Part of a small language model's weights.
Architecture: RMSNorm before and after each block, learned and rotary positions, capped logits.
Training: a variant of Muon for these matrices, 81M tokens, 9855 steps.
Each number is 128 + 32 x the weight over its row's rms, rounded and kept within 0 to 255. Layers, rows and columns count from 0. Numbers have three digits each. The size before them is the row's rms in percent of the matrix's.

# layer 5 MLP gate, 448x128, rms 0.115, rows 406-442, columns 0-127
070:139135143133146090140115120086053154088151121094110164117091108119109159069112106116141150092129136112144128068136147103129108107144133172102150121122123147147168142123132214211193138142150149124183121176167133138198166181167074143103062169098174145099147123110134087062140121145125104127130084088083153096115076173134080152136078126180134085116148128097151092113158178157147156166175
102:115101143106147106158159093131137109154116109158086105099207092166162133139192112096122137132166185105141123090102096088169104134174138168100201159059085113139179196103088141164140131072141189116162136116126124116220135133089101060150057126180131136151137096108141120125114142119076185152138114101100158174118123142132137154091138150143166158095126152121163133189145130116129147121072
099:161162187130164123150132125114160153070115130138120147143114128111174127106160105113108084103064109103157089114064142103134148118119115096130104096108105078103163172092149090142131141136129102158083142130146086132139156153096142111177179154138111047165163157113134157129186126082122173125109142103090116113172076131078111108110146137158110052115123069206152117103164080201137117030140
099:128135125110099091133146140139110157112139112144149197147110093147087082175139150165134148067147122184128115116144133097175128156060133080145105082091128103145163147185125122167196058163125082140117100156126107175143109161140158093081169168123122134160119120147121073121186100134093126178124124207155102153114122123119183102166119136100115124206132134140149052120133160173076166088066
091:150126139182176123097159092184210117129175129128174136072117188119105134114102161074135151071104126112140087101144051128090155100143103143131102096171151164124099179082136156088158122060114140117113133133142131142105105095154114103119104186095097154121122118126109105116090116123136213127099102153223136148128072127099120172111098193159150095109146098162152123087174168174106143135121
117:130152131153126164205165137166154104133136076107162102040127112159100126173106077126186174143096136117127056085138114117064146144104088120147144183086063124126136123081090116131101134126134065155122110102107083112105163153144139135162157143192093121088140133110091087119113090119129076098097113093174155156158152101109173184145209125170111094148152124151099112192106114109124147142089
102:179109134155173072117177153093078111153109124167121173114162159066198111137122124133124136175135149095104106161114103175143151152141138105172143178167176145114118126150114068123189142159140119148122126147093110135174186141137110161143158177135088137127112117172088145161150089147159107173076195101135115113093157141169152143027138118119141121111197167096112160141122068054110158134141
107:133169157098076145119161096140115118144175159150172087121109101066126091109179087112157157129092089128107112082086186132125088096128191116135097174129090093120124125174128177126162130094074137139122126160083129130135079137175142156149127166087121133105173133107066111100228173161101148136142177168152111088164103146087104077144157083163087079136132166142115149126123117073191115093152
112:086123112146098093166202080127118094135085126125148129116125111134170097105116152177162199115134141117107142118113130142197125036150115132103152172144195151090091138126132088106125112127149052118063112140087175066091181113124094161081161131137093073140147160135164151149143136100103170156154159137136097164204112106139175137126168112133111153113103152165071183124065120117108117105146
115:137071135121121107098100173121111098144111141154084134156118077080143138139095099120158141153125143161134129165129131190121079171212128120113193090129141113169091151085103164160099139092124172094119187146110144140176075196135147128165134159108092189079067102157104113138120142104149104133116132088148155128108148126222103120064082081116117154138143173077175157140139085147177097092142
102:138101131131160111127093098166144114136054111056189156069188123065093132161083179074148172125162093111076183211168138146162092130133165162112133119113171131097124161078121114185125121126117149113104149108112219163191201159091092098137126156145099110122150143155130120131177129130171131132084148128146120137129128146083106182104136142153112133113132142168144166147100167122145132146174
114:105142135104066132155122053168166123103178149133148134190181110140102110139128138184125145147089152108128082171122114131097123125139124129117080137148129130099128141159121103106131139081068168157124173114109129191123135135150094126185113126033140095058048106113110177166158092123112124151162159106080075123142117090102147199089103059121102129110140114190088155178163101109123120095115
088:121112141136088123136122149104112107100064094103128140121106153102135135094150136162172152110077087129142104127178166167142087110123148118136075149086139115146128134097141137144133129102133141090206109130122138103103091160198184150217160134153123083160141160079137175118183129145139158154138136132119146101099165149129113125135217175117229153131159177070139186125128136103150171172213
103:215121122166112119144185128116142118080126173116185130110136129098099160113138125126163052079080102129148134147098114178123110135140139133113088121135116121153187115178133116116126108075093145181152122112040111088046099141093188117074120116132113181158107111136106132098174107182155094129107182134153083104086181166106179168104085154145110172138120096130162182096101106157123123126093
086:120075116153128108145168155157139146062117132039172117173165154197162096123092140105149111157119123128094135097167100162061093131182081149122135163119117093096070174134075114110120139157115106146119097045151134132068139131187148148125117148143072079109167098130070127176152153106138121191128158142123149125160108099190094117101111140151142104070128118144140117123125089049112101116162
098:134167126121120145152091117199132030140126142157125060164108111176107105139109096081128101090185129150107135130143120111112103106147174170144143206084138114093127139130164124139119117163155107087166176110136188132127116187147146227115146110072177134121107137080103075125146166171098116131107104150106114131124114127100114115087031145069116112144106192118104141096137115115167111094154
114:106145069160119104113089099162116082147119108110102053081131095131109091165160103092160078169179162090155143136108148145084078138078127139162124189078137163088112158109135122166089142158162120102064166158121162118156121092091168174126147167091117147149092157130123120092128138104112131142142148180095116117143126136055193112076178162130151108103123127124085071168102069171143135056122
116:135115160103189108184180114128094080123125176108075112131138110166151135109101172120121131091161128174111120070142154119112197137191119142112152158142109197098107132150155129100021181079111114110090140129111130162088156107125085126156072112138110187185046083124166124173114124177101127165099144139127085112141112102121126094140172142109113157089124115188095166094134116101130153113086
094:110136150173092125094143082166136133102143156092148154077133124095163143099112093069145095119091091114130143101134127144078074110144153130117099095059162159131083146226189119120141113131166107126152122154122193107159123094130141118080154126140099150143140064083170091139163148155126164110076210131150099106094149107151154110071140165140115102146146120165055110099077201129127175126093
110:146180123133134162185132110119143116102110156223123060107095122191159133125170142183119134166156115191124084112118181171133096162106115121144137161093119131129101186145146108147168137153129126112186162147180163162127171105129127148149131158106046135117120146129091120155159134087093198120195072120140135169168171133053120108121117158142166118152112111155089139129065191104134105101153
108:144167134102143167138196172085122146092162122118120138100150148106115086119133133110152176075129085212104184084083094083152073124139074079096107150096091122090148108108157124156130115107160100169130122183096150145055159122107203143091204100122157083094094156110133132109137144160077114152110198141091141183129131148110148164146126100129168116187122166133090147175136119147135122173128
113:157152148119144155152161192095137158146120145102071215083106129114158126147134124140107120149169202098113169148138119145091176093114153167173139130086163153164163128084131100072067116139115096179098184123142104104088161153047099115117107117140122111153133148086142039122093078125074124158074143126146143061135123133117098102131154128173173134153156119141131206150142129168135125090106
121:139111168107074135146159096133127182105094103110187185185146119167125105066136150108080139149179136130157132193140146139170080151119150133136150134201054138108114154093116101165086145056097109122141090118108114166106128158156121116157096119106167086126116096156125160110135111158092138045108137149146067139121148100066094111160123138112081144133127161190055174175128142171091136111102
104:186097107207143120121146171118059118133151164147135172084097132108165128142074139105185160118135170163093125094081129106162096105174149155119177194079098096093188128134130115151144149158124125129152091143112103073124138172154120129165120154175163115128137112141088132132114116126144180179093128098097102147079096137067136102175095130073134048087122096071132102114112089172142103072092
117:116099130163050170101127146164101128119137098178172121171121147136099172079168102060139121107157123137107090198186197186132128107154097163124105152135107133174110106097129100166174118118086176121168138158179127146110150112108146142162161110116155066138122138163121099121144097057095131113081134154172082108092048051115140149149122160134177138102147133179081132106102108146154161110142
092:109085163121179127126104064126208134180148134076108073107081123162101094094082160159113074124056086106077128146142131113124122163099165127135119095165083127144166117126206084122080104134114166207118119119149105089072122133092162125123157152126153090164106123064146077143120133073154112126123106140100099203181135088153130110092144113157125145084120130100108127177167124153151093140117
098:138108146153163137174147091112135085151080123120119109142128114140130126086158120108096128148087168099135093173099162131148099074130195151182129099162109115142131149112137163157145062099099116125181131080129099117184133151113162121158144130099153180114087156124159175095148080112152159176133131113111164122209056104132169121143106154213104088172106094158124106069189152057085075098124
089:175065139127124194119103103091147086117142072163089165094141126147122107113143126109169134155108178137167151122113147105182102086127072212138114122138171158168127132161110097140153108141119116123114141067173119168100174109159207196064121081215162144135117130172144117147172183159137102118101158124132092167153135130115105117189148141114136081159077105103162130165153123131161144154091
113:133110098159143146157106143165077128130142131150205138161110153135086152076187126117113110101143105138102141178120202160166133158155161143214101115145120118078109126126171117058146136132154132127111136110145130111095130137148087116215097107040103123167042095121154080116148111108148164137087135066182117072139174147156140160141110137165131130094139130157190117133075142171130115111166
098:104111118174134115162108154064147071175072135122063108136147111135147102146068168115137134130090158112126156071077088116122159137164184177149177141134125127168080062112184124176081104154105139092106150107154148134133175106136118137119202121139153172112123141121125121151084143170152134124077109139169099176172064118121125152139091094098151025181147138121113151129109131097078125119084
104:121149110115184132159132102098161149094152204173087089133142097147156124143118133193126129152138097140095173084144080100149166169177085136078159129191094156074116156088135111144121089163122058169143109132164054119093111161158168134152149168087117105091144097128062128102164102081126125134123134160100171095169056189160109106114174103169157128131150071147128108097144139090135148108128
092:122047172148126117186156135114097045124157150153191136152159123105128097124112149095080079163142109136158104141123105151117100119177119150106141037069161122111090106208086082097114142089172122078073076119152123139129106146149126100138156193151118128119154151105139151144160103119144150102138108119134140141142170144135178086124146191149130093132145138099102189128127174125048138113061
110:113153110086058132080134164078076130146116172076147097100132130164096147103131128172089145159110107114118128116125131146205076062157152206131099115161146123129094095175084154102131028090095092084146166104140154135139109125135152095163135152144149140073122162130120113101131099186139112155102136117145130161171148122182101118162058172106145154140150091097085144068142106076133109081144
105:097140102158161112148124166118166130183140137147106154083072128171161129149118052123158150137085142116092111059132073116080145163159153167117180136143120071153099134085153075116172105115090089146101183181119108106114169142074118114157111121104089135139138161082152132091172142115099112127087093140141231167115140153101166116133034137122093127173117138161088161154161162123155122102152
076:115136109127180137168118104090128101141144078115155117140158124132170096194098145159126132172100098156097153108095082123111168141109173076119135134120088121111107156154141141096097146108152135172146151117086172158106141102150127139189121134132151089163085215136056075172088161105162129144103175083093122140133127111041147141142172090137058164173142097075179124142151190127089150192125
049:061160061077195147180187130128124111118143139161111123102064113156073141092062113150130108101101138119110162127135130120145135127133193165091119081091078111133158065168125144149118137105100096172165097122154078154095111073083152114145123105089161127125122150098088166170152102142111104142091134153147153161194155147095115167091101115099090141133153117118160114113136090065095041117174
105:187129131084171116113117070162129059077144122129180101121141119089132162126097148132167150181172145088091135076080128156098126183136157104082101082138206145138134121128123094145121182128085160119119116074140137225123091110108112129098085044112130153122101121132163118121134074103125101121059138120159134113120178139067113152077172112102100181146129132169108154081132157146093126147121
# layer 5 MLP up, 448x128, rms 0.117, rows 406-441, columns 0-127
067:111119171135103167093152160162176131119120126155124087140204131137123098183132153122154128111135126160164127234099127113165202130101172156097065119132139088121105171111097097101157111088132086146160119133150160127086048081114090127124154148133097158151167132125102073097088126097137164111164109106184171139071092104135150058153167113124139133073102095146146164146140121139135068063116
103:172146081129174077162147094127154145126118158111108141129117140088137070110141193206135143140174171127138158131086159177104170081097120163105192115156173159091118122123161155125091151183145128159127125126169103149096146127118174116116117104133195211143107114140190129110177168139166100109132146167085154084116123111121123104070096041133131122087129086145092147081093106096070114127155
107:108125124129169164145142109086116130191103089155116153126188156123100154161152178130130191157089162125097068159154112139148117126130153117128115129170184191044114111154148140190133088117103140088169108082130182095079121101201112138165130144148149211127140105125135123134103136091131109127083114109143127153153139138109123130136132142119160175154159183070103184079123072038096109158103
104:052108072157081104173085166114170080123086147116094142122144117184126111176135118118115104146106112175118109126139104166137147143171065171142098110093109135133047118138151206135104074140182133122130108132145157119122088113182092115122138127141135144171108094096150141117174169113135088121128127157126201129135189105068118110202171126110109108139092136158094108209105172177086152124149
093:102154091147130172165114133138133139105112060145106058150163091164117114150076087112109096132159100197106179122128120126162100092131184075049127153123186096108123103206151095120104094133120106105146103146137152119125113165084121132156157128133116125154164120160146085086185087095112107140131112111064092088119184116119097140139202092135167111121147168147109155170032149095163161129135
104:133129161078232134055107150074122197128137171110154155128173121135139097059173134121098109089110101102092165153115157128192180119113148163133126110189114142158143087166151148058132158152109138106131102156120109172135117115090156113155120124137133105157069119158119109088144088142123147110128132156148104138103103125150121057168055141161166124094153137114129090083164092171166139066179
115:139146100100131170104109120222124144123146130119191110129168129144096116126177158171118183125099130153065106124177148110177182058159104100129109187122128131144157136100097120136183115091092160138130090116143103116095107108115115153000094127135122094112144148137110155150140143132097131134108098152115048108169053103134139093133149161142082156092056128122090097151125129131154124068108
080:162104095138200144123087178100146142096155113094100151145135158175108147107102144145098117126167167133138118112164090086149135116149101163088186120126093142145120154103104079106128088201155137115133121124082115159109118089110147074129094079206137178120118098161189162149081114136160124067115092061135159199119122087162175158151116148072162200093103083094141145169121119169106116095104
125:131113121130137092153137117092060126139132168105119176137122108106070203087155152144114088134148102184110127128089171111203152137125094157105106100084113105155158169147168129102142164096091118109120070169167118161138075159070132149173167172130124084118110102132147168099176177017135167152126170177145144141112085085118137126119123108180133164108127163081117127177103130095121153082153
109:156108092131108157111095167117156132099165082091094057115137099109177122148171156176117153095183144086154113121139079097147159119189092092083083122090132140117084118127156125086147165164096197104089099150169125141093138094098137138170148130133175166121112087072106118031181109116060130135128113127084129118165150161118137100136070120156164110105166075137096127111097134140062149161092
111:140141140112128124120150124124109191105055143183173164087180144071176121150169113096107185187155099116133175177111132172139080112083156114022130130094165105096115116126140190119135162158130108188127115175129187150136143068111117129116134108121183141113144115095127154157131118120138099171064119115139096056128110114121153143115149162094098118143162075106135215118106132160121119097111
123:168116131142160143098105167130149155116142113091145109110060114130157103178099112082087098131091192106140138178086090079139150155046121118129128192108135138166111129179175075153192129181120168117153091108168121159160111110117214156102130123132132129167123109074183072077120085141127162153101131074148132154123184108096174136124066117153140095095167090136115119103147126164142168107161
071:072140137139132156099122155134119077134104063131189149148122127149133167131151132109154131131121098078144104091115148160140117091112151102143056182112106139099133118104127166108130137120104168094156142144187104122113081103168184187199177125171053100180205202118143160148111094150109168116183097136116126092106131118093150161126217186097176125136164129120117168110130147133160137168157
108:082092188164116140155126188125137103136100136151038162138091097116134089059104149134100074091133108094172087070113098131145141108149120196144091190116150079120158113108106145066209149139182126121125068106124080175132138099161127123166132172079146145113092067111121178155175104129122137125105093111090172147113157117150181130097125124111180149121152100168137080162153118124141114117130
084:089143107118140112148120155030067115173126131171052143134106124147107152181106107131094181127138112128137126056115151082170141143134134154101133104092141137119155112100168100104149133071138132116119133169108171098116194114100107139098107168105143122097146185149170192137132156157138125090112151094074160090127133125040146145114096060101160197189119118105098147142107113196115147132179
125:131094132093104080083149118120079152150123139135175155113095055130124119120170194195068115119129170123129215084109139142124169124121136049102108149150156099110095122094121122098156073070140151133113125152102151118125120124097097078101196142169107164137099112137166153125086159093121202168079157150170136138166140159182111051116121111137129116108123091108102133155106148171136070160166
115:106108108149178186114110086165135067161149086093092131121068098113126094176158098147132109207176157108116112103105111130107106123141154178157103177095120144173141123142090140138050171145160073122122149140139140129202085113117110139143136126146102121154076162151199111100086127083133124135201117123149144119173116141090236150071144154101123107113144095140130150150106118132112088098182
108:097211102122121109108084155123151103101201126135084140217121108076114148196087118156107135104137139121158147141095149205061104125121129141130107141100123148061128176168107139104120151128153108080109123087112127052177063141102156124103152115185115078117143153183124180086141174091159149130119170114123137159106177144095107193099143159139139105113096143108119120133096140104142119137068
097:125183163084099165131125101093120142166124146126166091155103152069073123103156168170065138148129102135115103078144148153143218070121108152125151127154065095177197095110142191141179101122093171087126103124202094142071103197136095155139164124095129149147120111102114119089171106176123110153190121127092112142114120157116183132155101124169080137128141125142104073123166118140128115109168
115:131107068118130099231198122129160063106093121131193128153108138187126117135104075126152149134140182154125091134116119155124131141123130105116198124059104085148151152106078144150121121127134170071174122139139127059123145141086132176139164190105105165091132148166042148133111156078109176126109098143149131114142135122097162161120149156111090085109124128134072129154079176113097163136171
122:132100079108171069099109105117133094124083149146077189129149134133108116152069158129107106128107124157103138118102097123194157142091100071120094088182091135087098140075146142130098084103160114083128121087150101130149137170128142116088141190169130145185141133090138064123081144057120157135084116144112088146104122129177128045101148060139115209113103130095159140106095191109158103126143
099:084128106075112094100084096197099138114139168155147104123150143106185034094086105114097045156099094124146098148128129099102161131115098080144079059166094178167063104077085118140078179142134162122161113111207122122158157158132113144157121124171153108179141133166096125129157135152135131105098165133135125143162127122193123164126107141168128151162167134110111130088146078160148090103105
115:162075136151118125125120068074140116161112110092172077121127104136120155122167135144170131111072153151134164110066138101100087168090121143140090102100119123105149112122107112111152077101172134082107140143085069101124144163131115120112101091104160154160123134175068207232087181170132137162117149146097173145163129100103106155129178143122148195075146061081121109069128128124081140119107
097:187098112166167143141147148115110116082039114121116132075123105109102085139071133139114159097135181130121120133111080081141085107114093085113140180105159142162118144129098113113149166106112163072109141153151169112133159162125097122126113080220111072156112149164098111063102148135114175125114102097117104089106157168117137153069077211091141077140155160079127184130074128155093112095124
126:151151109176148105114118064104132104158116145136127170143110141089160121107173171150161090175172215140144165179114117149111111119153190099162130075171182123154129198139117125083154049144124155146111109126121115129171117118127100078120124070140135174139189141105151140117160169149071172099158097088129119068085103096162192165095166113193121117076102115109112121116159150084151129131147
093:163128098104207140113131191156100134173140119132132130136118116163098126136138120146132163163109147160159128087115130139136111102169203143107172166097214103142093175117087140135132141059117070136114079164194104081136192098112101091125108097161116113188169120178144155067130121133184102128180114200129168113083149147076121142130137124109109104098104115089142162137167181172122091130159
114:111153103126076109141097155173122153098118131136144158120180110079114224084142186133104109077124153168135153076118095173149112111118106108098093155153105138113135164074111118110159155082130101087133208172107138171143027162100112138118169164140119132122156055093126166101122169183123159144181126160131098142110085113142117102186121157118127069111134135100156107125158108156194151126161
091:151134083130155106108072153153199161098149172121122037129151090140100163128145136167120144116134103093162077105170127166072150154149139075142080093152087134116140177140178100087163093141064192153112124191180118116107125170060183193131152144146113112135114150103092136149140076124168155134177079131135119116148109138162171116165165121129134184117183145184160144136116156134108122153118
101:152109071122091125129111068124096110128121129097175107124125105084128101065162104128075077116150098110061157052092206153174135128158097153150086086135106122128116129145147112105142145148152146083056161137159145097107152087124065126086083131139141118159080121112203111156161078117131195094152126108145148104121090107170109145140112132137150129131122119039159149096093175144138117155201
114:101141120119122164113164129105187092107116058113138125131162095132083100134136100155130112183061123074102127152158157092146087146105108172143125137160138193146157097079124146134105122170169060138105169061145148137119203107058173121140127127123166189103117073141114116084126152135081108159117128123156105082145112106141207123143155162119146129094106081176051151120087148132155162123069
113:133093152199131121114134096117156128099151143174124114171182165101162135129126133151127141152186137200100107132095079142108112152227090207164154104132069118140098149129158099133134123135118134173124163106096116059135184110116102087187105123117111124126123155158128099173132154120133150154120172106072170055103104128141130157104141098129153099103154073112071155122087047108117142195147
097:147116174182112207117125128165122090101137138098154142062121112154080074092132097156123165143092068158151057120133134150102141124197098131112126069157119109122133167165136155115105143122129132102138131136141147107047135120151112146135154124127061144121131155101127098152176080104076112116085114137159204127166117154115181104091127127128059079122078137202098084179104085122106143127190
101:190114135084135102115129138087121107151100113117112095164119179134152112124101120151118137126172099098056162114114137120155096099169145164142137158216076152108127076146144153141093111134109072119052168120151117118133094092119169161121093128104106075102071115141113102158086069184097117111110181117170091109115132130121105128213095135194199136113168068153082130111118093136142133193129
122:084127115200080124114189118111150126146197121171137094138091156151207154126160135143102176138181102099167125127126148129035174192145154150109122190118119122117126136138136157164130182101120090120062104183172104106128173153157171165174159129099140154101137145149117089127091160107122156142137136120117086093075088103080176133111099152118138102120122117235083127128132126115156130129137
060:076107175137142166099110100063154151157149094135145130132174129109193069122122138144112102168136094155093138140048093149076164119168132103114158109156112131087087139132131143122094131137175141228136109106056158090135128093101150136155102137083148126188127194149106112209103164105156122090091150139107136118149126101081116149166130125126100136133104113083119084155180146170097112212142
046:117118145141161162063075157118102113120123118123171128119145135094153157109067101115137109170120092065091117073087125138130172106168175081165102162102106085163138052100124182068092136137111123149078132099141162132162085141144171081220076088157161127164113192117105133145140179119137115140130116134147139066146149102052138114117072148158069116144110137097141138081129126095105127094146
# layer 5 MLP down (transposed), 448x128, rms 0.0854, rows 406-441, columns 0-127
071:140079123074025136118127025122089109129109176131111109130123122144147201103193094135141131144092129161136125138076176086140128126145158121127067127104129167038082114130140169150123101127171070120125223110160115136081193099119135139111076164090104139097126129134129103149152152132140106082137129144134127155100095157164120139108156123076098090138123135058088144115101110138148122113117
101:158109136127134130055132082152120094139082091133105099086202080139153138139131089072137165166083126144101098101088129077145095127195127149107147160102100105153172181145069165158098158145112198123172130104115096104128113180098106086123097147192097093142102094129125132169115154166100112178148077121100129151133137115124120104121183210141146186073085128125143112168099163099167136146164
097:155126126129089114064091154129159101169191098143170136127079077128164126161077071198136142094140182141088080138149135155133109144093086160108109090111103138132078095165110142163109141129111107080081108180135139098084110135112181126171172171118126091108054188154111126031119112173117164137161166110133117134131116153174110119082146106142157088126089162137172118172123126112157148184116
096:125096203145131142135151109162157115170175085087184161070138149082120095066159117145112155120139106144100155084194169171145122135109132130078116142150127137147175054130096103146161160116140109082120174097143144126168195189157173168153176099160143093091122138201143137150133112186151167120094133139170140125158184137090142105157088115120114144115124178143173196154137124074125142134148
098:185110176156089157103103150151184078178167154133080134140107161132115127112106138070179203070109158081129155092090089153114141142146110142175141122139138127151087152115158154088178104097064137064115147141149106109164076133133122134077079131139105143109157105151123141192105155159167196128110116138176120098147153089088164100172141182177123148168156131096135119149190177149136123168155
114:171149136144102132207064107159160118083160063119177115123187131127115098210148113115117064147157092180121067088187126155081122202132094114121180139129124124129111198138089157175154200129167173130124117078122127091109071167117127130132112149148116137137137076126080129153103099134134090073152111148175151114104117128150111151143106150139119116100111163173111159118100165157074116104111
106:189105122143123104142142171105132059114132206127118178099098157165095105116104150124163143187152131124080090113040140123154143158101132146091175116024129095135091152140150122134132146190146132131108132149124146143148098125116121117080113135101162128107147060124140090156162207152158164124127116093129091161131133189090168153143084153163161136198166160081083091089159131159123095136114
098:146147136052149104147195073106137125103159128137149171166075126072149130114126147154154151160057161157161139113132156127124078128124082101134152090148068062137091058183112171116112111127111132152080128143126136125140075133086145178178136121104067088133124114090092110128203142138169100182103131151130163119153153146095116085165143122120058085092148181108139085127096144124144111108065
114:120125191106139173130160140142138129101102082136140077147190129198139053135117139082099125164064131098160114155160081137121090145123065111100144165193199131136093177176099150145075095129089159087123169080135140169124084144132154106104131127151160115138192124146110162158099090167086148156171102139105106084167142115109106164131142102119119209131129080135121134108147155108058139085130
123:111126169125114123120102184132066121120122127087171115105080093063143092142073077111079138152142160124128120162129127108124101140146097024093110084146094166130129104131112135152087157078118180142156125115094131155162180115127129090126126115155157145087094160039075059102097136136130143120099125150123153182082146143134142087145123074155190109123134178115091084179093117148164128169189
101:112122117121167149104121120178152072113138075096087148115149184153140141115117158154117093074162115115105097096172125135140198151120086140170167127124096093107111136091130109154125045092129124133171073129139150171056151099168189093119115182107093181134102107136111104115125150170092142126137103128149129148152192225088113145104131178181115154136123138167131138125049153102128139177189
106:104109179100154084139152103143119123109152101090151131167158176139085136069094106179138126108095097090142123105151150169067088129121133087081154132108161137141166104082110118096101139108086035078097190124118105117233085100086109096125092125123081157134112155133102180130149140119116164151139091119094159054127133123168134091107163133066064123148102174124161124135127176122126105127077
097:094082139169161106125153081084113123146120145142127100164152137139142109145087111132093164105156148056153173107016160065112144135133082156146148145163119117154156059107119138074106074152172127152137142126171047127135101130110163159118153079141070142161154126123151096105124108165185145128142151102074117116173082092134184133168092088085128103131087084158069169148144133106141112123091
100:109088165137151163156109119150176103101113072139051131157157094163106101116105205076112103134070100108180104174155154106197112182110158124131119080097095179110099135142132138158155145077108124145132099127084082182143105139136171123087141157173151157120149156039066129110103121090133144095113066147124092155157119157180131123135132102137125130155155116068162133182142141097075171119131
078:151128109136156128098120188130113152180117103086102085098097131177135125101123154142112165112169088170077104096118106179036121161166108175174151174118158116116082146136166181134106081084112111189117116066135098079173111065154109104138185126090156138130132125142116130088108118093113117112122129149123116075144086121068061109161182113206139128109134113135159168120102121172064104127103
112:099168131147138174172157123095160107119151107159127069063168133139153121107153092061177132113211150099095063124203085123171062160166144149130090067131130087183160144207060147179125162147117143145155132093154108118130134114152150163156087124138154110162120129121123080115200119101114103156140092132098146097137163172131086144133136151145118155157083166117158166103119160125110133106100
123:168126146136084147139152179172116162129117164108171170095084144137148173104108117127171149077156141152161176103170103115184164062159049116125100146155103145118162137049113112125153087096141124159164063124107127150118130120154113092101103152151090113149143077105155166221117080140129142099113149115179067169154154092125136090103141146138127143118128100078115133053148111062109147168094
125:108135036106113137125097142120116120127092108097140130151126181161158144091155104173188080166087099147079087114120117149123138195156146138177153103080119122128123123136153128111179109116170092090138164189122133145171060126130115123080154185169115121143063145092076176171175135081156127085144083131186087126150161118057108144148130106105151121129096118107181161140171173122132198116116
101:113159152164060111078134108119165071134170128104117088167106113094109128143159186148156148151153090116085091126100167163132199083106139155105125159115110069082155114093142164131123137178116116138112155133138170163125080105100058185141115063127144089129134198085164168110107141154184092152113072133113060143098127173113125105136124120113136092117111137129129130155145085151119202073194
111:122089178115124123139163156088143097135129150110095157185140151122137145080153116137151114116124096129133148128080084147145133152078159152128131119125179135088114108154200127057101185153176100214110165125120116097152143179114106068110105165171150161186160153124139141184154076148104050134133165108107095097071167074134143116090095146089159097178119122163169120079162150120180130175146
106:171170192150069238111125127150095136137179121122135107102107156123105183092161092141134115159152160144137156133154138117103091111150134141162117199079152119160146164166147079153164119112087093144171140108131075071101114144184125201118107117113141125077097092110119129102159141178153100148171095123133167185189132120127112182183108185159143101110148124127141133079081104139108119122076
112:130095091108133130096136128131072059139124126105113053159137117169095129155163123080138077117102114156134089094125195103119071142134151087158195104143159183112117161170122155144153144120155140149143110164086224105076116140180158149166139077099150165199176108112114163114109166110174110065136141129144097170146133102125129110160145116086085157138084132117103065112177107187143122126116
117:133173123183109117133122181125154088118126171105128108098137122096158159138115145154153175114141096210125132051131063106115155099155129082156119077110144129061145151109168100078168156150151109125117145064077047158130222121113114134161172116076106107075139126161144091130107175134130083141080080095134145109075129166148099176095126128139116126109129103091102132137164146137200113143150
102:119143144166118132209119081187135143132151198143130093119099198086099101146190118214176156107137149148125134084182087120122182177136128148121103088146101101070146106173077149156114127131108136156150130109138075143115126108111176146144183120075115101147151119144147157179133153148125108089167121119202140154119103128122128159136171162169093166115190103107119123158139143063108122091193
101:142180113128101135172154134159154094107168147109122132090138197118165119178069136106133164184088101154099066113171093088088167185134106135166115183123098155074077137108150148080149116164151108135087070131131135180115075145115130140147183162117111138146128144125114148175123113192170099111119164114125136144129145161132100135117034137114150109127113078054107113090156108155049158136089
089:126145085123186144140102119093193166162112137086122118139070173138099086152058162095136098138120107099059106131136139114127122154121085119151118085102142129112134082156197096136128141150109193130168176120103101124082122090086134158167162188086149094119092109113168120116129134072083137095155118081118057171158146157138173090087111182107151155138183188132087121168157120140138111180174
092:110086131127154122119130061145104132125141089196122148123058119089191064184130145127135093143171110107200083118137099122141172123155155136116150075117151075100127101134165123150164118104119173150108091137182127142075166098170162149136123135140141144113138137165096096113169072087135082068091114110140087136164147141095146149097194100144108164135120115212075136073168104111112056142128
090:112075142110114112089152030089126128126119151155092186107145109133155074124077139114145175165138110101179131103055139177144072127098156135100116140102154139140112125098137154167094129138135150104080160038109098142080102113122157174096146109182110096101119105186126153135108111102068129200103177120084110090121139165076109044117137129100157136146099179115141117103126118164128085101106
109:163099124117101118147157124093122112134090111103124152081158081119159136143130095126127114199146167176179144074151091069081118109130118101078159092167147133141131077108083171161077088133181107131104206116141122126177130098122140107111114144185160145185147066083167134119177096125098097147112114208113141114143122106106098064158180135099103116136054094150128085171109160153137123165082
099:172136100076100085136127106110131147155147216120146128100122116095137154119108120170162098116207130137166121064124130136081146107198143129161097117128100119225147162193127180145137125085093172115162120174130147126123126153149075119094147132113082076130072141153113132132165105058148192136121136152145135159117123138142120118154151107143112128115120180077156047108151069164166127146191
102:115140075112154106186106133121164218170061088136179148171146106170120141113116099073123095135082165090137113159162171135114165085102150119086097109116180102094135124106130148136089150173101166150113146120136136143130137118102096123064142142107107166108152128132130145139167085061064080157127105121080100120106123130166132101116079208090133186101140192113189101139090170135084157129147
088:125063166129134064162123141125137114131165116106108138131193117121179149136115170115093159101159117098138107213181156120181120150179127076072129115130168117158118170117125225156104118085107173149054169131117173173163128147149099074091145126111179106142154154141181088129134172143113145168116169112111138103137128133173108137179150169123164131116146082115192147160066138159113124159133
106:129135151132149132156121140188101163090196119156109135149095138071117118181073121091112065118101127145146119128167138205079067162102107093073112144092080059108154171123126093166137185123094168152168098139084130141096133111137125178075059173142122070131157125134119133148138136105126143087152063112102117156117093116128109129181169115118112085079088131132130097120158201169103130143171
110:169123159093154151145153112111088195100132143064139162120177125134046063082085080100157137177140149153119151116121075119139140133127150106152137079145140103133149112064103108112138098108135133159113125086073094165153124124101094115111100144148107165097091120150100172167147138125136090141120146139115173091247128136157094119180155128120147185111120113032199143145123150133099092113103
070:091133187138113117026117153148101204135166142218111110077108133087089122078145096145146080135118081096131132151080162140131055108106103101122127110148136122119132123099189112164157092140141112094125195116118105130130136159118134134106088115106138129126129125157148182093118053130085052133177105199155192128117111105167140122103109131097158098125117127163086179137137102093132078109118
045:131109119160104097097147134169142077148195143130132205118181141136167097088136112155156154147117144118112132168076138141156084159118121121179136130112117155101141166172141152126076123172141183125164157148106076135159114126114097113149084092108164093164115153165097150105123127072153147104207068092068128105043087077148152129107110118110157084143119153073108132201120157170166185146161